Part of a small language model's weights: a variant of SOAP for these matrices.
Each number is 128 + 32 x the weight over its row's rms, rounded and kept within 0 to 255. Layers, rows and columns count from 0. Numbers have three digits each. The size before them is the row's rms in percent of the matrix's.

# v: layer 9 attention value, 384x384, rms 0.113, rows 124-127, columns 0-127
# o: layer 9 attention output (transposed), 384x384, rms 0.0615, rows 124-127, columns 0-127
# q: layer 9 attention query, 384x384, rms 0.0532, rows 128-176, columns 0-127
# k: layer 9 attention key, 384x384, rms 0.0551, rows 128-175, columns 0-127
v124 110:107086124163131131194157111130139134095050143090140116119181132112155092139150091140189092110131086121137105164067143197149138136152116100137126131113129141126161155092116129130166161150151152075082064104100104112096124128117122134176181100143139088125129084118100117099117124150139193115132105129195212153177103165120085156079084093104165166129112145148138101181144168080164108086113
o124 108:208146111162139104103141118131118138129141101103079175131115071174121128148139136103110131165143131107050114142123152109126135112150124151096136095121063127116137186129119143114101152106110136144118113121115159145133198165101148084090177153156171135115144109124160155063149137144077152137141142147141127111084146169132117071125220130136191111148119132000135093195120102129133107139161
v125 107:154131072188105139147156094154134115142167110187192166185124179143111149129115065110161173108115151255108066163180162117193124087107139135128047140109123115138133155045097106108126134134183121130146121116138114142150124137103130176164121092091136139186174115103111128133137173059102093131104115111077101117140064125149138089119135087087101076126134115126143131085135178123133110111134
o125 103:130080140082173153089143129167102065103118150159076108107149160177110108100126159066145134117096074144148126078176125147143142165103140157074150119110174133111110056099159092100146147172189098125145125098145141124089049122094106108095096142169105115104085074076121117068129157085119167167149214148092184131086065127130136128154132109130168174079122150027162160180081158134160122183106
v126 103:131135185052147151159151102128186177102123164186086146065157147112113114168080104087138096069142111147112063086140046150122112180158169158123120115090157087103102116120101161123159157093136104077116147101173139069047135128126098116128079079126143095136088175140110197164123139119148109095106149137176193125133162094136130157138140117148092151037150137110098126049158157127160127224177
o126 102:105152116125115094130104193097131110167155122167084108155069142152107093089120085133142158138154167075123157151099037159147147126136156076132120114109159133148143128119124128147107094130176126160113085123143075106107138119115144108075151129134097125138129154125158100118082171110115133202144139170107134168158089175153136118146172194128137160176155177118187122118072100159089108160129
v127 103:126115166084160110146122127151131114123133130067194210119124108204124143146106145117082177114124118180176105189154130121087164007117141108080174127137083109088091106117117111158152128125121098141106136119127129148100120148084154121135118136155072107121102098068183130141099094117145070149183157155129142137133126119162148126077158120193104114165179127132151117163086112086160122087137
o127 101:160097089149088137103177120130131179117156138126131161167153107145032151118176098105134154132191052107157091117139161092164139103096140143126172076176176105080089079096126127079119161145182103140115102161094078069180110176219161166136119155103150051127113059119126139160106135155116133138126067200124149162112123103123172121139132192136070185143187151049144131126151140161129077149107
q128 079:136160140200083161186214149136147174194142132183166169095127095101182107202152147188155091107128106153151101131173088143124153150144080100137140154073145116104090127142142153149150092145078152114113148132153160099163116201141151103142162063131089075127117197099127107051130057152150120156128142154130132111137092153149112163094153158085102120140108161095140112171115122083120136164169
k128 080:115115163131181167077138108130139160183129192069160125190147105167159137169190114085135137163135097107153100128141115124058144146173118082110104146112123075122157101155174116176076111126155195080093160111132099082153122136117132067153114139114088147111121172086141160064135154160136120132176089130135146127086111090127180125121100102167160118128145127060092159137141118184166187157101
q129 086:141123202126186173117150101131133190081131148113169116151144110179136109109128094160152133109173172122189156113121149123066135140130092114097175176134109051128118181130160069216091097111081188163166087101149094092118123140107168119127077055064148130150106168127150169073144100200172141142121151091076144102148115109163111157119151090167113165108159156163054092116113172140050126177142
k129 074:100127111110152165156115165164128097132094174182205116076121079112106076083142112126150120123109098115154082131159098134139087143091126150168177107131161228109120105130078165116187089154104085104158159140156120129164122134171146128124120130162142132114114163089136168132165158127114096092138103143147130105127103113106103137100160105116146109165097151136186160168125142072139087073162
q130 083:148133175106107053152164163130137123126114093108111159167163132133098154145176136145070094142099087127105131113134181134111095123101092157117063170144071163104150044134123176086149175137119104142095195137152129134171030129129149095158132163138078073081127183127131097161162102125091094094143122129107136117143166130123098143119075159118137152100169167078161128134154161115180138172069
k130 077:141114124153123141087083148171051176168128143110116135145128134107144109122173136187191111100103110108120140162145107166158112100146102122113165114095074070124155094109198153178154110125131164113150139113095078076143108132176145146094141097137180103106086114114159106116110099101060125139153124114182157128120130138132151139096161153191063114142121143151123171143148121088151089158122
q131 090:179130142145147108190184207108166145132102135168128143157137121125190137148181175146136144137124128105104152067098101063111095150137091133172155165127095082120117108178127118142139080117101162155092135146103120076128098080153155100144124160099151111110075168128101088045173115102112079110165114065120110067166141111139124125102105102168131062092127132065119092117126133105117094133097
k131 080:150132163093148141141122135104170177146147179081108153099102145143105141119115105106133105135088067114154160112176171138155130120098112100138168116124079125078115130090193110136132114095123116141145118114120082109151126167126137144107110064089111178058081169072149089193125118109150117164133192161118143090125111118119126064075158101132147116128110113147120107172212120078131127167213
q132 077:107163123185157098129131122157140156116084135138084151135167144121114137165132127168180128129154154128098127110100122125171128171093150174094102067148136154102088160122126098163176166157132084137061138148201052184133136106123117150110149136093127137177138076127125131129147214083079174126094166127155089134100156123121126133207123204170150162154044098148124126143161142184128111127093
k132 076:130071084064128142135094202111127142061114098107117156097080130142136169097120140119125081093127156102122118071119142181119060119147163120137097064140140139136135095138070096121094153128170089137148084147072140098124152133130157148126114151138182124086114142145102118121089089075155177128157126170117133138151114137095139086142080080073141127164096121151167103082111103135105096140096
q133 077:167157162070114213135125121146125127137157125170172141116096120133203104100135127157123142139120134104178151148108116139155108152053068123110196114077089151061110145100119147114113137134154133169094117116121169087135137134123170054120097059116139156178093188072160105062135144174167113101118139102153138077080088149150128144141104165143162133086133064121129114160159184097113133180129
k133 074:132121133152060118146165115158203157188137148140121088187072140161148072149100132111083098150142112114160109151142157108105111100130128089099164083113090128129085154122163125135154085133102086131086154130110127122156053135151075117114117128148101122116132164104109113132199073111101118134131173154115127179146127097103124133069121156167125098093079136051116157187143129083132103121082
q134 077:171111148116123121118145142134110105090064161049149084116136165151094153061182184154123117093067136119065135162146142147097079151120116152132118175107102127153131122100182158124156135113204107139113154141188095168104115097105117098093129145108187132130133134102173168110083095157099152090090115152057170189104127184094100106182112170171083116143127128121143086158125119156147115147093
k134 083:134132115160121154108136179133136139096120138133112161139150183121147187091092096123128111097124117124135183142108164117133181128065081141121116082114141124132123062202138136136127166147082127136108085199145087102165101140203131137058117139071171106100169144106104064170153090094058100152118134104135178124158122145095136139035142098136066126086137135103144152170108176124123121084208
q135 089:126110082122102133116088132168091139122116148035112069085139126126102124129105145131158163184161157153133129196133122164113201114149186154093092193093140152136181161110144115140126087136150110143110140147159101115108143130111142142140116134141136163167161052135152149149142199160127171156114091145118155119094080148121170138144123065113117109151165092206088101114105121071121156092184
k135 079:123123150117108113139144083118137123086123084177104208074140092131114092129116155132095151126137104117096071108130119148098066124136123125142142160139132137152134122111093111123150100113090074117145108112076130139127086120101169101147162126120102101125145111131130134151142070120162122130102072114175081133170138210124112130071167179116101143110162148104087105141096127100148108075083
q136 073:120143114187164108186103081150167092169122108166154084175149164092153117070108064118091103146162117099113106112107138152154158181130149138136201149193135095143084099132144115116126130150179109102094147145142091135104139113130155102130149160091122100121119063194118163101070114203124107121084142174196107135155130142127151107158097193151098194150185117170172088160113182143103128139122
k136 072:155171142132052117112149177103144063174100212068091090132094160135110118154098124157081100106128141105152134143035195116188071127135213087112147073120227136137119128098132087132094095068151134141126083094115050136125124080126167152104122120145133161149098107121084122131165147143132155109129150193072103113144141055125149192118113080126084156166179127117110106127154151148119130131120
q137 082:077126096072123146150113141129073160149131169149213125125167150126120122143089158087141151134106138087141146150128141114134123127125178095104105209124063166109083150061147124144108146128191119089071152128135079141092138138111145122110149108148093116127157097136153117156158147186086160171066117155143110148172089108066114118180118123114162137098160169150144171165105134103075130111163
k137 079:171113140124099084099080099174136141156154133063152084156131149093122053120121111104119060138095146132135068142116146111103119102155173168076129122063210055180109134198076131111104138149150118106196068137105113157130110121158125133153128112121127173175149103148091113107102109102176207112148191108157094115066145128126099144202109114139104117169191116094100105125063115129093111170036
q138 087:145090103188120142113141112096112107163149147160108099055126093121166150156123164118129140177126137162170128154116063155149145111094181105194120218115152118144143159122147148129116124200097148075226134180130169103164102144131113138216138170142154139204144121101135169094178141157129079120125164159144124125130097167105193153118147079096122122167132129116066101142073109154100129128145
k138 081:147143134130076159122080119134152157139139139108156201110106097114129104090170131142101114129141077088086120146160106131073083179168113139128118100077143172087103146160088128103176072091108166099114055123082071141072091083087183058089068115129124121134161114182169159091145131127128158090162098100114091172114106156199113143177138187090080062134087181080097138145109115187189146154099
q139 085:115125075107139106123048124103117094114140102145131109146147110135086111141052077079126133119140082108135093131142127157160138122083136148175096196149117158108186130110092134074127118117140108169053078164186081155107126123118189134131130117120148132139143105111083123107087156158111147156120112205191105112083156118130138153157090136132183109181098126095164159152143164137152131130082
k139 083:122101087102128098158096147165120126136108137105140058152089131165130107152149120156121089167103183097128136155119137110082122101147139189083110093146169131100114138200115126112091206181166085149098112151145148172137232125119081149120123109187124161156141152109118141138099143086187180101094159090116115092097105115118107117131109185133097090117121182091133176068118113154147120056080
q140 082:152122134132133124137184203172177155159132102080145086103170190136130137073121160052143146158165095129071131096175083145131141126098134127106117098146161114168098165107122080101121133144103107118139141132111149081126108112162181160111202178183076123166129137108106073087173115130137129155140090188126094121145114181098143151146143126149113091199106131153120125105186100130177083105166
k140 082:155127132094139087115149108114085097126108079154083137109144109119088120102098130186130120174166122146167120149093067147181141155135169158147120096090159098128114098135110150101125145134157170102156071075146124165091108108116127139171096132114139153169170089188088156134145193114121108108137095055163109143168073125129177136200112127160130136118086069177090101112111101120081111148075
q141 080:130123139100097131133123087154131183126109077127140136163120123159157091157134140090082157135111059081118112145108094141099068162044117081102112166153085134119065113129112160144170087123108154113192145162106108189136128101128163113080109089100122173125099163079136107111105146145076093158081141119067113114108155184154126136092108117058114125088169160123132098167057055090092154111144
k141 079:124127114067119145107121166105112093115148096100127147133130118130141149135146119128142136155139207085150113106126111110108113107192125098109139134101132131185104104116134117130180127097154141151093115107197104118128115136056090086149108141171139195140184121146148091136110175122126139188176136115134110159087121169078125133193153161127093116184153109126082120128156130146118135143082
q142 090:121082135143073189120113086111061082092149142091141111133177125150112114186174191094141137103168129183148106168109157141144148161144164141142121120194174195145158195118147106169121127162143175118104159131113136107079150123141124220145126118167119114127195122134097186164138168162167113122171154166105081090127106115089173164135146099176131126139177123123093144134164141073179127096223
k142 082:132124143113177149151135123085183100133193077193071153101087066185138150063102177144107146117158109172134116142145132201169126133129092126137137135200104089190111105105186138101156084133124132130062148079093113146174109190126108121180095088088159115124164109153155102178139106086157109102109125176182112152119170152147158141155161130093124106105051109162121152117148117102165142161138
q143 093:158102158118143065101124092123152147174102112160189107103153168120110096145129173149164130088113162076135170145136154144143138126132088111137147080175115109098154147118071105152129137169064087125126101134095170161086068098182164130122101137137105062166146120084130087171119109090134122180123118133137093156161168146122141064117084152138139172135131144108103089119177110183079089141126
k143 093:126126107129117145077163185159148163164105139119109153159073161129114116090144113111110130163162108111152172119116167154157100131158138100149118127139105141126111124143086162070119138126174140156098146071132117132126174130200117111131154159116111064138139136255104112126086133165084065080123110124145138158136098179139091127127139146134204185148148115164143179151138137175141123109126
q144 081:181110095160073097108140155107104167161121098098124160177084125130155150146086227132125176131175160150169103076118125125162100133099139089224150153118082114121083121092150136079112105154132153123198072132114171173093168150181128205165103146093098121160085162089156134164189126090125112130171129095107172142155099143115098116152164096157115168094178195172139122113157133146166087100186
k144 078:079154110139079078063116170157139112133103193167185114108155159107114133126103106136173181090150121112121102130099148152099128126101081144131119142139121191182161112182169116151101074123067160130150166123107092089162114130113095083097135119124103084171110104114144152145170132110134087126184108162082155091133136162123115213154156145046157095120112155133178083129139178178096135110093
q145 089:095144140107227069081102164114145102138154136140135195149111172089150065151123172151139141107096103127174113123127113135088147153118097127098133122123097146124147078155103177071132185075148158121110126111129107144163123090128112122152161094127131094134116170113094083140099095064073114134146190120118098199178177140131085121116092149124098194097103129077105164146156115154124128212075
k145 080:132116160197071120100103146192108105102122132078112101166125087126150101120094129115140137131103128068129132111129144075126130093143121133102111110131122113129141098163149102163100147141096191144193162163128139122177156104115069101100202147147161150136130134108121084132105034114148170135107088125121138126123118069138112181128075157145133146066184110097144092145092028168110075104190
q146 089:105087119113094086178154092153063116174124111123148139123183158159139136113122180098079155112156120170156054149161150153107117107144187134118098110147125136159159182058115123097129144152134139161136145072144100120084110147135125193186084154169084152139116097095126176193202167185149089149171109119111072142149119134113149089113122117143163134158140110162171171146138162078135128088228
k146 081:039184157117137118112112080083084122087151127171089100153124125137141150117158125164104172108176174179122118158164082134143097173123142117058099096121059029161162143203148078203149156142165167110162081142134166132128134148081144095136155151119151163121172118126097150126099128166196132150069092094190082132164146120129082129180149096143079146114101072144082081085108111157182186169088
q147 096:101176099222146108071199161169121145061082172135083132102131103098089141168081153103134063145108151149162148150138100122155139104166123108168058094133054111094134149147137057151126097111056123120164097192173145122126089116101072098091157190179143116151088121057089138093188107094161103111102154121138139082162114141177137182108161090122154101122116113188134132154151095166103122162185
k147 091:096101146155162105200175164115107131153103143128133177118112110128151126102192125151106209130141104082164071186122156180128115120110091162082129118120113104128113151184115151161135160148113083120167134157139128144146081161113116115115125129095192134118126169128086189085119106140115155082156033147149100150176117180128104145186158145106194098176082185122154151139056165149082168125171
q148 090:107167097102193083152094091101100132148081168169081145080130114092179103079075113184132148134087123089198106108126138148110115117100134182103172132092161059139095081093071145075178107076125130149058094107197051147151130173127141083143139091146153190153161186155185126158070128137129122140140125132162142093119137172129123132178129134123147149109056103116217087111089150097095148173123
k148 089:130138115157101105168135143098165140162139119109191143132107128065061087162130136082079115138115146153113154044090162093107169139120119143124128147182146166113115092133170072139092123127113176114169160163072141147097187063114066091136111141149161175105100089132149156092132116089161147123126144136138134091114131086152120169098094125121117149133164114107131105116116131137095145118126
q149 091:062117124110128132161143136099124167055141150138146106185085151124138114141087113166156176142141106113129121082194120114075101126064136119114132195133112158109137126112092138182167047180186171154114121186117110145118133081118069136074091120112104129147094145124130124116115133091114140137072130071126187113075069118110151055123183088109149138093164147147155173127115139086144102190143
k149 089:145134115199110063087139086178094122124094119172171141131159109152111198133124113127129108144148137126163147120134149193194140088167137108163088101155076132191128127119172099112114112119079108096181108140123159135121078151133143109148073098135120168057146077183112137126139164135148110095196080149060163101117085176119130156146088116159132121141115158171137113200051083147178167140156
q150 092:090154131097146177118079095173078142111186096120153155117144189114110073160099086177111133149129095162125181193095170153150122163109102102152157210094114125112201125142124179173092139124160106150082092140112126107076143070159213133143084076121174119146164077085173115195095145164177138127125095035194134149077112147105158107137114135133135143158110139190147185104148149206149138113108
k150 099:153119059062121130144160126146088100114074132052162106069116112105128162194130121108064116122110165131112111152140178173092142133065148132151115173206117066078199113141143141074100129145142130117061161080102136133096137116123111129129082120112153146147149154143102105156093072105156193111185178165117116146077140143086161095180123134148122160114151112058145201131120125137116110115112
q151 093:125158116106144075104109165103105122154140088112106153139122173160109151151125132131123123116147094180163095185121187144127091124170129118142127176141100098132129167136163153081128171159082126109090145143143082104152141148055166185158154082179118199157107054102132149139169129098142176100083155126151174121149136131102086137123118179129164099123099190116179102116130126164121161116177
k151 100:079112108119117145135126123146131155100080109122139135188133085108158097162111120162137054157099128128168157138152108062072136108105128104104127146121135081100100119150113149156091166145089092120105081165175168160111151112141074113078094066121129134083147128103120161150115089106109147134183155150133106156055135130172092129063105096106166123083127115138179177145134132106139112091120
q152 092:203117144139155128131124125142132077090117122128133108141140214124081109127084169082160142133137113162145120147128154113164115147145133157131147114117105128085106191115141141065142174126126114112200166133134092180072181143113161133164122141164147135081142092124126134171183145147109178167148039123157165163155171085132080137126146156154100124132124129157131153202089085122109159098107
k152 093:111134108128100128179151105186140167129118123075097139195117097094097086104092109139121140074162133068127149141102152076103128114200097093112149111136138098145126123111090181152045190124111149116146128096152103122197096055153116133059097175130109113122102107111147084145120142137113169099053184200101143122088104177095092058113141158121083133099124136025168124099170154203063134099118
q153 093:143150172150139096179172129088135108090119061133070159139131137152122138182118147212139113149153107155151112069114154137129115120102148154116107100109104142140085120136112127137134125178112129080180100152074101126141106085137094125168107197130104158160121140085120133084100095089099093117103075110138142084184146118170149168089142102050125140105172157163129143125081139156145147166098
k153 089:151152107152176143064106180127118119117105121151112142170070150122175152096152086099127065116108152091158127072056091098153120166152137138140179089181098188135143105117171082090159093044122150197147149147147116128157153125155166140088138124129121102090117152147164153088154104121112130133136122182094098096123130084115139102111115082171136120131138156130128088134138092090182118141121
q154 087:162211107128140083124081130085118125137128119074100127155098101139096154202163115177163157120122152125139134124118197155139159130119185195089140163097132161059098156128183159103061116105157120137107072122106064092108096136144157145162145157084085095127144114150219177170153211105127127105094141139153051164190183165053112156076103115126117145166090165129139132165165105141129173116070
k154 094:180085088122115160159164149138165164096118099100156083166151135137114102092144132106174135133098155129117103150114159109127125165172089117178091110141112098153179157090134105138076091139166191211114106121145110092083179131122119096079172076142134134133095146130138134139085104080126116133104105140099172152139160066060111057164072139168081209120142113104124099135104140112045135093106
q155 089:151139121116095116155166145121176121124119161140149136111108060079077112121081140139155046090081097090146133131116093156129144137119128133109085090139101129148086135074053100101152158127095141081190112108106141109202134086163118106112133177094092057100100163120101103137153115099057164100092095141121116074181130153140127152153158149104139088134147113109099102135137157090131097095105
k155 085:132132171127172115125122096103139200163189114057129136069119183150123086103193113113106170154146123180111153058067118082101106091113141120102164138140138075128103075148184148119076115128067122101122131115158111121083136139129151153138140058176098077123116104161165130113098183151142103126138139159127109159116114098150166120140131157104109160137159160094168143148167208106118176108133
q156 088:143209122167197083110074124143149135106106127145071120156105126132096215153144105149153123128098194142187124145146151195143107120144116138105121142085129122070098105147111142119124207083110092158101033153083124213142127143142115070183149152146122148163113115106132120115169143129182093120148207108113100119139148089135103151155155153146087069155121158089104137137097039175093113111145
k156 091:094100102155152186160134142174155199177161118140187168151211115090141126153087126180186075129093123109184150096097120139133142094094094183158085118156129137084062068159139117154121153125089111112124114116141146096152128097127119155062153154116148188146087132203155140113139101146096126132117131137088129108129146160113121081118109168104092174155139202100189156130077161172110157108111
q157 092:174159109169098210145175131118129027176099126151136111101160146125099127125175061148137149097133158140147126156143187134143179121107150120119165099116107112125198179148134159126124186094126126157107155146129106045079101149127156106158141132174132209116160095135096090100138107110143142087147139162117106166135129178136117153114112193225149114156135117070121143114125118081067138143100
k157 098:140153139013145043111119157130138159182114061136076080144086100100152050055117163090068127159106167051138126094115140109065128124214197093129108100155148159101086176159150093063059169118114099114064101118091127119123097123157112110111162108117175114121108126098105099109105106098139173075143133128165140163089139110152135088071106128117131091128122113111137160046156076139156102096161
q158 090:133113105166161119144099153198179073057144134138083121122100143126128119074137234136163111096136170116174125117101160108204119173197132110079120050121151141119140165183136144130120072142154145146142048124175103140136098139138111178110105158134129165113165198055158111128199126123111059079084110123139179126134117066136144179146109139098125066123129081123102130111137084185182074122064
k158 095:145147175086131142179154092135071179171100085134089113136112153136155078154105096152130114105071122189154111124095167101237117116160104130153095152162152093079160058123082160186089066153145124158084092119129080143180114173141141154059111152093125134135064158112116105114121135207181144118093149096112143105121153126153173117110119111178139106146146163078166126131150132091108165141137
q159 095:110115126153123080122154156158166137118120187125182168083138135082132157095125115099123083128117169115201132123145146107162160136114099114170057108158164169144130067151088078164122090126086105179127118177154150146191171110148116099124174106087136107206133160148094132108158083105182139135101097169057117108163139197128140148156140153161073114089140174203152086042153135127073088130116
k159 097:165104128122129093106142134134172120091148101209151156137123157128091156094120145206160156145144087152199139121144135152068155132069105190170169161154091094113112112105134143187150172135109112097159089137135115100108097108133092116135151150109117182152132101143158083132139125181120140125172117114122111129102077160161164065169097103116214101153119109208152162133107177062128137135099
q160 098:112110108118134135111122101114098140159116095126090134181125145129177093090127120115119182115166070133127148101162187106115159127093176117167148106152124075152066138133146125110101125100148025159085129065165128123154135154092104167119162151080110125114101103132116170147134123106082136173127186177157072069123176182153164102139102159121183135159120127156157172110162132134136081135118
k160 095:139136116126118163215081095133127110139148118215114189094084124192133121072140202092090109124131162213156176100162111130126115117175121187113101110128136101123114096117110128089143140198187182077136090134080147120099094204073124091102149065157124158151137135132127081107138168121113124140134071094139116150118188111136165097139128141176116109152196124126113106154119139133170125126141
q161 108:122103112125109134127071173172103122106125110126197118149031146127116093045117120088127104108109119083149162110112078125108150121124122087115091141146118079100092112087153171172155133181161159148077128094122169122149131092126080135101099137057142108112141136123163138116047093098102092111052132070135154133126139116130119140138117096138132201113125111101129100147149114070190147189132
k161 102:148172133149217129128160109099116130102132099183119184088141112130178202175122113126125133102177107154091123201107148143136089130104137131124088180162093162141202115167085135128128113103086154131198168113121140158139074165066128054101102143151140111102091100092120178104147124128182099131173123083067109098112062144119163115127139089088108096160151164127096101163109121107159106156125
q162 096:150150174117134145104160128139143109129107185123106143132205120152090171075165152122142176199155157155159168107176165102122182129079120181097137065138132138167113139126225114113108127123094147165149185139123105085139104132125089127152171123130152198130149160120137121100138111076128096137149156113132099118179152133117087194140147119164168112108106057122143144140134135101154119124149
k162 104:150114153122135107114176140135131115189117138098150188118085123099183074114149156142089094132149117152138080072111097131123140078172147112155108102111178134138130114143126124089118085159200129149102161044125095118135126094130156144177145107139112120185161115152141207101162122089138182082123122110125136077109138146109143178141128162075137167086127090151066091106115069144090137136122
q163 093:138135114078121137126124165150094079177126101076098166144183106135124100119094150129129179142165093120198077127133182161115157091097126123142130140105174164150100145152077109110035143133099110101112170114144122157125137115179111202103166125198130134180124145104128123127174102100118175129118158157134137181097124129167100104131130132136128098144139156135122114176144079145116065081087
k163 098:072171105152136112143112093149135147184160094192122129206131148065133162114117099155205111116096088128110115174136122084103094125102083145138095170135129094077115094078125131077145114120087088148153220138177141137148115196085116202127184150128131194147155164124126138116131142155132113119174100112101055159101077177102150123117068219109083119153118165098155124103196157084139163113092
q164 095:185166089141091119114148113157082133151136114104091119088150083117133171164102153138130158148152101163126181095132158114136231174129165162115113086145150164118154101145147060122176094084170060135143138164108078107138105126098180133150120101195096097204152135180104143150167120122151181125177152187146024106155131136142154181164113128163105124145126128136125163145153175148171166141140
k164 100:098121154094100099113124098100113057149063113109170131136135150149133056109157089123088200171131167088070086150090108126135057094146084038131119120082173039111136064095089092157155110105167075147124089094154158084124159078120139153116135140029169197077196162167076128096153094100104140188130080155175108185080098084162150094159143071128059109156130156113098094096067094170127141117110
q165 101:106088128163082170187038130140155148088166091142196119123139158117125100145126125104061154115188129135099125161161106117092125157208132148147191186092135135110112092112143176086130138127182080107156079140110130142075122178117062169090151140198048086096160176127120082134086153109141113108127146082144077208127131141111093149171113077128079178091144105104159128144132090108121142151079
k165 102:150198196173127151084167157088137069123149114077115066124097151132119145121111081174149160158109114121112127104133188075142150188103140117114063126135116170114106133125145105128138160130140156180161129105176089101135125096125154082117087106120190117098122105157125082152144171162068094126086101167114150096140155137170083187116188175192146112145118170136103137111125105155101137098150
q166 095:121141106144161113134127127164123113111094174112110132131134079159126140111115182122168135182096145101097134102128164186131128183123182191129100111167158122103133122086050109133099139078086102141111099129096089077087148135177163127098110132125085133154164133155148111121132133114153182103083091132159153098091128091108122156125166161153135080119148156126063150141094125104102154168083
k166 102:179078178156151117133111140112165140187131141123105096135130119162131147075151151085149051063126175164105122146127122117119116141146168133080060110113079121129129155121145115121163137172178079060124184086079095111164160144154103121154160137163084115152067145088134096096108116145094124190066141115152144149120154093103076095116095097107142218164093121088141182156135089100078082147151
q167 102:124137118130208165109079151098092142098147149140116115114128121142142155141176137150155114099178142124130149151084153195133097153078089127146173195125132114136122189081126126140152136156077149190165131131126126097118113143123136120156172148109178177118132125178089169147131186168143148118131183086124140080156068068189154173109123150140171157120103091218107113141088164136128109105122
k167 103:170125121115146158149167125154127124149110132132115140132121110089081112133129101151108189150082152148124119138131112141091159148180173132083203167133200087095084122077134132125071155174085085089110207134115174140098160163121149135065021073135123148087118146128179125130117157077171163168136121157111128131093134089148100076080154128121114105138091109121116118175132139096126172148110
q168 096:148147145097090217164131095138117135136107184071126096116074113064161118108166103152154108109118122168083139159201089141107170149113090102096115121165139089177157087121128123128124189134158163065113117141171148131134176108102153121145073116147199095080121175110130121078109138114151152074111118173050126132140154138145144174126120171146151153151099048111133133098160150168115119092173
k168 106:125094108031090068133120092069137112124163082081139093103122110183182100139128095206120144103189094089144114124117090170090142114168074112100158086121040160149091201149102137130171133140169102109114076159152098088175078149148182158142124069115124116107190125145094112136125162096163138144153103116121104146156120136145147083132150153112100088126125125113048077133129146102156131139115
q169 097:152134108170206135120188101073127088129126147085112177119072168119135160099117164142183166107131121138157136115129104092126148158100126094134129070106128130095079096127077084065111167152047108109117098108112095162132144080123127109208101166146192136130107075095151082052152088120171148103156139179123123088169071101114155177081140147156118125087190125108098154121078133139073141115143
k169 112:151116132076150077110161141133128155143164172110064103073129122074136120035093107160120142142103099143158158156149108155099185149121142100122162176113085156145109147117201122128101094130146143119136155088165109153123117174132144123141108107079132182135128131144169126118158127086131110112143153167129148111182128151135163135153109213106154133121093130169088174093153111114115125088157
q170 103:131097089116123183107163092142141189146108082215143134149143153126131077199132110138107175131178091109106095154127131125092125101144143114095180121185137102172137233074099085044105130143111114174141113141101099113057150145115150140124188111104090134092128135068113163190127172104136118144111098088163073126129125131125116117097082089119125117076100145106089174075136158061122097045149
k170 102:119145070110203108117096150119078126145086193127095177139102124126129171111131157158136168187126168119059170130174130104112165161136132149136179156121142085114110106057131100093164139123143130127180160132188135159061113132102185107092119079074174176123161108179074047126138179129162177168090104157120128167143126111140140107147162117148066114088154119076177190134140193118127162160115
q171 107:155107090155079153108125125167150109144159129092104110166041088112113146079162151144106122136160123094150176065154115214111079159052148161114151131070142098157117176069090099131091139117179104099098145154129079134119072102072148144109132112110102110147162094076154178129174125198134177104176116133124145147138140113103158096116135161122092100076098064158100124164155124112165215104104
k171 100:106140071114095106154124108075153106199098156124109106112075164118102160112080192110125161106136141178134136060093176122149255132078113136080129103159078144144167168169148135097108149133132087104109085134124128141149078104108152159113132164105119141125129128091078149060159082114136137126161163186174154178138129107136131159130091135110103134175132132067119093095138179131151190166111
q172 104:105133177115118104129173110117068077140097210136057154097155124132153116084180196093185153083113158112115145169133066135187120126171159144138133132104098121151132098116186147168180125096186134158127082152090152096104140149061108154126102109114129138113061082139100114139179194092060107120172115116124093209095090142128085136121111143109109101104134111121138118110136101115145116145138
k172 098:134137107103112139095149124081120061162136081121212124163046171085158115144136158098104107143139128105153093115172074180179139120120104120160158140111187133137142164143095111150168106165195158073109171100123091137089157083164148137089197124074171157140096115152087132141136127089177110146146165121074098069117105066156117202181129180124115113139184149131157103132126155153099129119215
q173 104:082052137121134103125103097088177093122110173129153155155145164094130165114109147140123145153173133160172114124084155142088073093076069159126099033120118129167107177116120192121123122117105092147110062115149114179122098145183088118152134177146112130109102168068087120092150150123153100176130116124150106151125079159112156171112104122103116086096174117153087138160159124132160129095142
k173 111:195121114135112125121160124119111076127087146153193143127165202137148079139172126128132157092153124138170124121089130106129146129082181127094157159089081153118169141185180120073132179156100160126092149128190075074155170137129203126090103129120181138166148138118090180102120125117105121116126112133133093042141109070080113124123099149177149148065143119111148145106089157148175101151165
q174 108:155138109132163137095174132104105143055147126125142137169130111161093088119149095104112126080119124092150163138177155140117106122091147104145121224175101144170082137089141100181186170105109132151121122111097112207101130119136141124124078163127162096160138188150118074165155140136156148118060183110145125128172118162088114169146184147170112080086146159108102132146122134110103150110144
k174 111:148127175097177092090129055150146172158149159094186124161148126077152131114058107153137121099078138118107121124154131125150085128115188180128124119155117177126154134114119144048124166056065129103180110122102147095123113139147169082156094110133071097165109131115129163148148081112067089104159137195161094114110158087121139146140086057116138136159119066047160107107130120094134170149115
q175 110:157097121104133083122192152101142136155139113151128160130073173158177151132108146155155138121153074113134168146115107124119096130091123086108128232067101189121123163102121042166118165090129121171119177081130176130153104161104141123136140042098144136186071141153146142156156122141117091102139120118147159067136097176115089117159172085108158132169100067175156129137159128149140078176161
k175 114:131135110129137154146112189156093130159170102140082099156104135122089132206151147190129102153106171158092152108054100155107174099080125149101180099163099136148098171070170111111132162186105121143194127167144194102092127107096149128108112120150119107185113116127159124177132099157135073136185125101117121135125167212107128114147085142116117172096100180162108227115122162123108114123131
q176 102:129115175124204091111158157066159084160172168142108162110150122124134078106060146186106170102119066123126101114076140098162134067133107032141057135145173147123081128124103093055134175077109026118107163058137114167132163133120137132132125146138134075140116112122155105100153116104151124094101134124141130142108082076135096121130102174128122194134194109068168152102153124119128088098136